Weights of a small transformer language model.
Size: MLP 256 ReLU, vocabulary 2541, 0.564M parameters.
Each number is 50 + 10 x the weight over its row's rms, rounded and kept within 0 to 99. Layers, rows and columns count from 0. The size before them is the row's rms in percent of the matrix's.

# layer 3 attention value, 64x64, rms 0.185, rows 56-63, columns 0-63
119:35 66 64 48 59 39 57 52 70 20 48 64 58 40 43 36 72 55 52 61 48 50 44 37 39 46 35 60 43 34 41 48 49 47 48 49 50 57 60 58 51 65 45 61 44 44 55 58 44 55 56 57 57 59 41 56 54 37 49 45 43 34 37 51
136:43 47 55 58 63 52 43 60 26 44 62 38 50 63 50 42 50 58 37 53 43 38 67 47 53 58 61 52 64 26 48 66 54 46 39 35 49 39 68 58 49 37 42 53 51 52 49 53 63 50 45 55 46 51 57 34 38 52 58 24 60 62 57 49
093:49 53 46 55 62 51 42 67 41 43 50 43 44 41 46 75 44 57 56 36 41 49 54 56 63 39 62 51 40 57 50 38 38 72 32 61 36 52 55 48 68 38 68 26 57 49 50 53 51 49 47 27 50 52 41 49 51 52 57 65 42 47 58 44
088:60 56 66 59 40 41 63 49 56 29 46 50 28 54 45 47 51 75 41 45 48 36 51 59 61 43 50 50 50 37 42 44 46 59 46 37 47 47 58 61 30 48 46 56 53 50 53 74 45 51 60 39 38 55 43 64 55 44 56 49 38 56 74 50
124:66 54 52 54 44 56 48 58 65 64 47 53 62 58 44 59 42 47 33 64 36 39 38 51 47 46 72 44 52 44 55 68 49 32 73 48 53 30 42 43 47 55 45 60 42 40 47 49 37 49 64 42 61 39 58 50 43 55 49 30 48 51 32 53
103:49 35 53 48 54 34 54 49 71 54 39 44 44 50 67 37 28 62 32 48 48 49 55 42 49 70 67 41 62 52 45 59 30 49 54 59 64 55 54 63 48 43 47 45 64 55 46 37 55 55 42 46 65 49 68 47 55 41 37 46 51 39 52 35
095:52 67 42 43 56 46 43 48 44 67 54 28 46 53 49 67 69 47 61 47 52 39 56 54 44 33 42 44 43 49 63 42 41 34 49 48 64 43 67 50 28 61 46 52 46 56 61 52 57 53 54 50 41 48 44 61 35 44 74 41 56 66 46 39
105:49 55 57 67 54 51 28 45 64 44 45 55 44 54 55 52 49 59 43 44 58 58 56 47 37 45 28 38 58 44 64 50 52 37 47 40 56 47 40 62 36 57 40 41 61 29 47 53 68 57 41 60 66 34 47 50 41 63 33 55 48 71 57 52
# layer 3 attention output (transposed), 64x64, rms 0.183, rows 56-63, columns 0-63
112:60 48 38 59 54 65 56 56 48 52 45 54 40 45 60 61 53 57 49 36 37 20 43 45 66 58 41 38 58 56 58 46 45 28 60 63 56 30 59 52 60 45 40 49 46 67 61 58 43 44 52 40 56 49 65 51 67 45 50 49 43 52 34 38
134:64 58 63 32 43 62 64 35 53 41 44 53 57 49 55 53 53 41 38 46 39 64 39 59 46 37 56 60 45 69 44 31 66 35 55 55 45 43 41 38 63 52 49 44 53 58 46 46 34 53 70 50 51 55 55 53 32 53 49 65 48 34 66 48
087:40 60 55 56 63 57 35 42 54 56 53 47 49 62 58 40 52 54 40 43 52 48 59 54 59 29 39 49 64 50 57 48 56 45 51 49 50 75 28 55 53 45 44 40 41 64 31 40 54 60 41 61 62 57 54 44 47 59 30 38 39 34 67 61
082:52 40 39 53 63 74 38 38 42 52 48 31 56 43 30 54 51 40 45 70 31 53 35 54 58 49 55 47 35 48 62 65 34 46 65 56 53 44 48 53 50 56 56 62 50 63 46 62 66 57 49 52 58 40 46 41 45 44 51 52 57 32 56 63
115:41 44 47 60 62 61 45 57 62 30 47 39 44 60 74 66 51 47 45 52 40 51 52 58 49 59 35 59 39 57 41 47 58 45 45 53 61 42 57 48 43 53 61 44 33 47 37 53 53 46 53 38 39 46 31 68 61 29 36 67 56 60 58 58
114:37 80 41 48 63 60 58 66 48 33 47 53 61 39 39 46 43 52 50 49 55 38 63 49 57 38 41 61 47 57 52 37 56 47 54 39 46 56 49 40 36 48 44 42 67 61 66 39 39 60 41 64 45 32 34 47 46 54 58 62 53 58 57 53
098:43 49 49 49 47 42 73 41 41 47 67 64 44 50 53 48 52 33 50 52 34 55 42 62 50 55 56 39 49 55 58 50 38 54 56 61 38 51 25 60 54 76 45 47 41 46 37 61 61 41 58 55 42 46 42 56 49 40 64 55 41 39 53 77
090:49 33 40 50 58 47 58 68 46 55 50 48 40 56 41 56 53 46 72 40 25 51 37 65 56 42 74 60 45 55 54 49 33 71 57 67 45 51 27 35 57 55 53 47 60 58 52 52 44 51 50 38 45 42 51 49 48 44 44 38 50 61 57 50
# layer 3 MLP up, 256x64, rms 0.352, rows 0-17, columns 0-63
111:49 50 48 36 65 42 62 46 41 61 43 43 36 46 52 44 63 51 55 47 50 44 46 67 63 60 40 68 41 56 38 51 48 51 41 54 62 49 73 35 40 54 42 47 68 42 45 46 37 45 48 33 41 57 54 43 52 54 56 30 52 45 64 77
099:40 51 48 55 42 51 58 34 51 51 58 37 53 57 57 55 48 38 65 41 30 58 38 44 67 65 39 39 41 56 47 53 41 60 55 62 37 58 38 48 59 45 55 48 57 46 42 52 70 47 59 38 49 31 46 49 49 51 59 79 30 51 50 62
099:56 41 32 51 54 55 39 52 37 58 48 57 48 43 46 58 37 42 70 43 54 35 52 46 54 34 55 29 60 58 65 46 68 59 57 52 62 39 38 35 39 46 70 46 47 48 69 42 42 37 41 54 45 49 53 64 56 64 54 57 55 50 67 41
097:50 47 61 47 49 43 50 53 40 49 51 66 18 56 36 63 63 44 56 44 40 41 55 49 45 45 66 20 61 55 41 59 50 38 63 46 38 62 43 51 61 60 63 39 52 48 49 45 43 44 61 59 48 45 63 55 46 61 64 60 63 49 43 42
108:52 65 44 51 69 46 36 52 49 58 43 55 49 48 53 35 44 40 68 49 60 57 64 52 57 38 50 36 49 42 38 36 47 39 46 60 54 34 75 48 52 37 55 42 62 41 52 51 44 58 62 45 38 45 66 50 34 34 57 69 54 66 50 45
099:53 38 30 49 43 43 63 49 60 66 40 66 40 47 61 43 48 53 63 68 51 52 71 54 53 54 52 48 42 45 40 58 46 54 53 70 44 58 31 62 37 59 49 68 50 38 36 32 42 55 45 63 61 50 39 52 34 44 54 41 50 54 49 62
109:45 43 47 68 49 44 34 41 72 42 48 62 46 55 70 47 47 55 49 51 41 36 71 45 41 48 39 62 47 33 55 65 62 59 45 53 47 51 67 58 60 46 35 49 38 48 45 51 56 51 57 55 39 38 49 60 40 27 42 44 71 46 50 45
098:75 43 59 61 47 55 53 58 50 51 51 35 55 71 42 50 47 58 37 56 46 51 37 50 56 41 54 45 33 58 45 65 70 54 58 38 52 60 41 46 69 37 51 53 41 63 50 65 53 54 31 49 60 45 41 59 30 43 44 55 46 46 33 42
096:61 53 62 41 47 69 55 47 40 47 38 55 46 37 50 36 42 53 50 66 46 54 58 46 54 51 50 44 42 34 63 49 61 70 53 33 26 51 50 64 66 38 53 46 39 40 81 56 57 47 54 50 51 44 37 51 46 42 49 42 47 44 64 59
095:70 32 45 54 43 31 54 50 48 33 34 43 61 50 64 61 52 51 57 38 34 65 55 54 71 49 65 55 54 39 40 50 44 63 55 60 43 57 60 54 47 65 44 46 39 39 46 59 44 63 39 62 59 47 44 58 45 40 51 32 35 57 52 49
093:73 55 44 41 50 46 47 45 56 49 52 62 48 48 55 47 36 41 44 50 47 63 34 60 51 45 39 36 44 51 48 66 60 57 68 42 31 57 45 62 60 46 49 44 44 42 56 33 69 42 58 77 57 40 43 48 35 59 55 43 57 41 65 57
112:52 42 52 56 67 35 38 31 66 48 54 40 47 50 46 54 41 52 67 26 43 58 62 51 65 46 33 59 53 42 42 45 44 46 62 56 49 57 64 50 50 30 46 37 57 42 37 53 49 61 45 58 64 35 44 66 55 63 48 46 54 44 70 54
113:55 43 48 35 49 58 60 39 49 42 59 51 43 57 54 56 68 65 38 40 40 43 39 50 63 47 30 49 34 51 25 48 67 55 39 39 52 59 54 54 45 45 57 75 54 47 47 59 62 54 53 42 46 63 33 35 48 64 53 38 50 65 51 54
100:35 58 58 56 76 53 51 53 59 51 65 54 32 51 31 39 47 46 45 39 43 65 55 55 56 35 29 58 49 50 50 41 46 41 59 61 46 68 46 54 58 51 59 50 50 32 49 59 48 57 48 61 57 63 31 60 44 31 62 46 44 54 36 48
096:50 51 63 50 65 53 50 48 57 45 46 44 36 52 40 32 48 37 51 58 47 62 59 53 50 30 52 52 56 50 29 46 60 21 44 55 63 48 53 58 38 45 50 56 46 55 67 69 50 46 48 68 52 48 65 54 39 40 24 56 43 59 57 48
113:55 52 59 43 51 42 67 34 55 57 53 62 55 56 30 40 41 57 58 51 56 44 62 47 59 53 66 59 48 43 50 60 48 41 30 44 54 65 65 48 55 57 49 22 53 43 50 53 40 40 42 50 42 53 41 60 33 68 35 38 53 44 64 68
093:44 48 58 58 34 45 48 38 54 19 72 58 56 50 61 58 58 57 45 30 62 58 48 51 57 56 41 47 38 53 43 61 58 74 25 43 54 69 38 49 55 51 45 42 54 55 37 54 47 50 43 46 59 52 48 62 44 49 52 51 35 46 53 57
098:45 51 43 48 66 81 49 27 42 70 43 52 36 34 52 48 32 43 50 61 47 46 45 53 27 46 59 46 61 47 54 47 51 39 62 50 48 56 37 53 55 59 43 67 50 49 61 56 59 45 65 50 50 51 55 53 59 47 44 73 51 40 42 49
# layer 3 MLP down (transposed), 256x64, rms 0.0912, rows 0-16, columns 0-63
113:52 32 53 46 44 44 52 58 53 55 55 45 58 50 59 54 37 40 42 71 33 57 45 59 54 51 32 44 38 59 49 53 65 37 66 69 61 50 78 51 63 37 62 50 51 51 56 44 43 45 32 46 50 53 41 46 49 60 56 41 50 27 47 41
104:47 49 54 49 45 53 42 54 44 59 50 53 50 51 49 43 29 32 58 45 49 57 29 59 45 44 70 39 50 79 52 31 52 56 40 44 52 43 63 52 45 62 44 47 68 57 67 58 30 56 60 61 42 61 49 46 60 38 47 40 45 50 52 65
099:63 51 54 59 39 46 43 38 42 44 57 38 47 71 56 35 37 50 58 58 67 65 65 36 44 44 60 49 35 44 53 60 43 51 63 52 57 50 45 49 38 51 34 47 60 59 59 65 53 57 33 53 58 42 34 51 55 64 35 36 63 34 60 50
109:51 60 41 32 43 40 63 35 53 51 56 50 31 39 48 52 61 34 28 47 52 42 47 47 49 52 72 43 52 39 52 51 60 52 47 51 60 45 53 49 32 54 54 30 44 76 55 58 55 54 52 54 51 64 64 50 38 50 62 41 48 67 65 48
109:59 58 53 61 47 60 44 42 42 46 62 52 55 42 60 46 64 32 30 51 42 52 57 52 53 50 53 47 57 50 56 63 61 38 52 51 61 30 33 64 67 41 48 51 55 41 40 62 49 56 35 34 58 37 46 63 31 58 61 54 39 33 67 47
094:53 45 66 56 38 36 37 55 42 35 62 42 37 43 50 67 46 71 42 39 32 60 46 47 36 44 41 51 53 57 63 48 51 43 51 49 69 55 57 50 72 35 49 38 36 50 64 66 55 44 51 39 43 70 61 51 57 54 52 50 46 45 48 41
113:44 48 63 39 37 29 57 45 54 45 46 62 45 53 18 56 43 57 39 56 50 60 45 48 67 60 49 62 36 46 49 47 52 44 54 63 62 49 42 57 61 54 37 39 53 51 52 42 61 51 41 51 63 45 66 35 50 63 41 65 41 35 66 60
093:52 54 60 65 61 66 53 57 64 58 48 62 53 30 44 42 66 49 39 35 63 44 32 45 48 60 54 58 49 36 52 40 44 31 39 46 59 45 63 43 38 61 47 51 48 27 52 53 56 58 49 49 62 46 58 43 59 37 40 56 55 33 68 46
103:33 75 39 36 51 43 41 52 51 47 63 29 50 57 69 38 59 52 21 42 55 49 55 45 52 47 56 35 40 40 59 40 51 55 65 47 53 55 48 59 54 51 58 43 47 64 50 55 58 50 59 52 34 45 60 49 60 39 61 57 45 37 44 67
100:35 64 41 48 49 43 60 47 45 67 59 58 41 58 46 43 33 50 39 46 59 48 70 40 32 44 44 34 35 67 60 46 58 50 53 46 56 60 43 41 44 62 41 71 53 60 50 55 44 67 44 61 42 28 46 60 57 58 59 61 40 53 49 50
091:74 53 58 64 42 42 70 50 44 46 31 36 48 33 55 52 44 58 53 58 54 35 29 51 48 60 38 55 63 49 51 52 50 31 37 58 50 47 44 70 37 39 67 46 39 49 48 44 53 56 66 34 48 57 61 48 57 45 54 62 47 60 46 54
114:56 45 53 55 61 65 58 50 50 58 41 52 50 47 50 55 53 69 38 39 55 67 55 56 46 62 38 43 55 53 65 55 37 22 56 57 37 66 54 40 62 58 37 47 48 46 53 38 53 62 38 55 43 25 33 41 34 47 51 63 57 48 59 43
134:32 42 46 49 52 33 66 51 45 56 54 51 54 63 56 50 45 65 40 46 37 44 62 34 59 47 38 53 46 49 23 38 49 40 48 35 68 64 50 65 63 68 58 71 43 52 51 61 54 51 55 31 58 49 59 41 48 51 40 43 54 53 52 55
090:38 53 56 52 50 59 48 48 63 52 46 42 51 39 47 50 53 45 73 51 55 43 48 48 66 60 38 29 68 52 54 48 43 56 53 38 42 73 56 56 42 49 53 67 48 67 40 50 53 54 62 27 56 48 50 47 34 30 49 65 58 47 42 30
099:49 52 52 57 48 50 58 52 50 48 46 45 65 75 61 62 53 61 37 66 46 37 49 57 58 53 47 46 54 30 38 55 50 39 55 53 50 40 58 62 49 40 39 33 53 44 55 56 53 41 34 70 23 29 38 57 59 55 48 51 42 63 52 59
106:46 56 49 37 73 50 58 52 41 42 50 41 61 42 34 52 41 38 57 59 69 39 44 48 66 60 56 32 68 56 49 47 42 51 37 46 56 67 65 45 54 48 55 51 35 57 61 48 64 47 54 33 56 36 31 57 58 50 54 31 45 50 55 57
090:36 38 41 45 45 51 48 64 54 44 43 56 56 58 42 44 30 54 49 71 52 44 69 33 38 46 66 53 48 58 46 42 44 48 60 41 64 33 58 63 52 54 46 60 55 63 59 41 28 66 56 49 55 38 41 41 62 46 65 46 69 41 48 49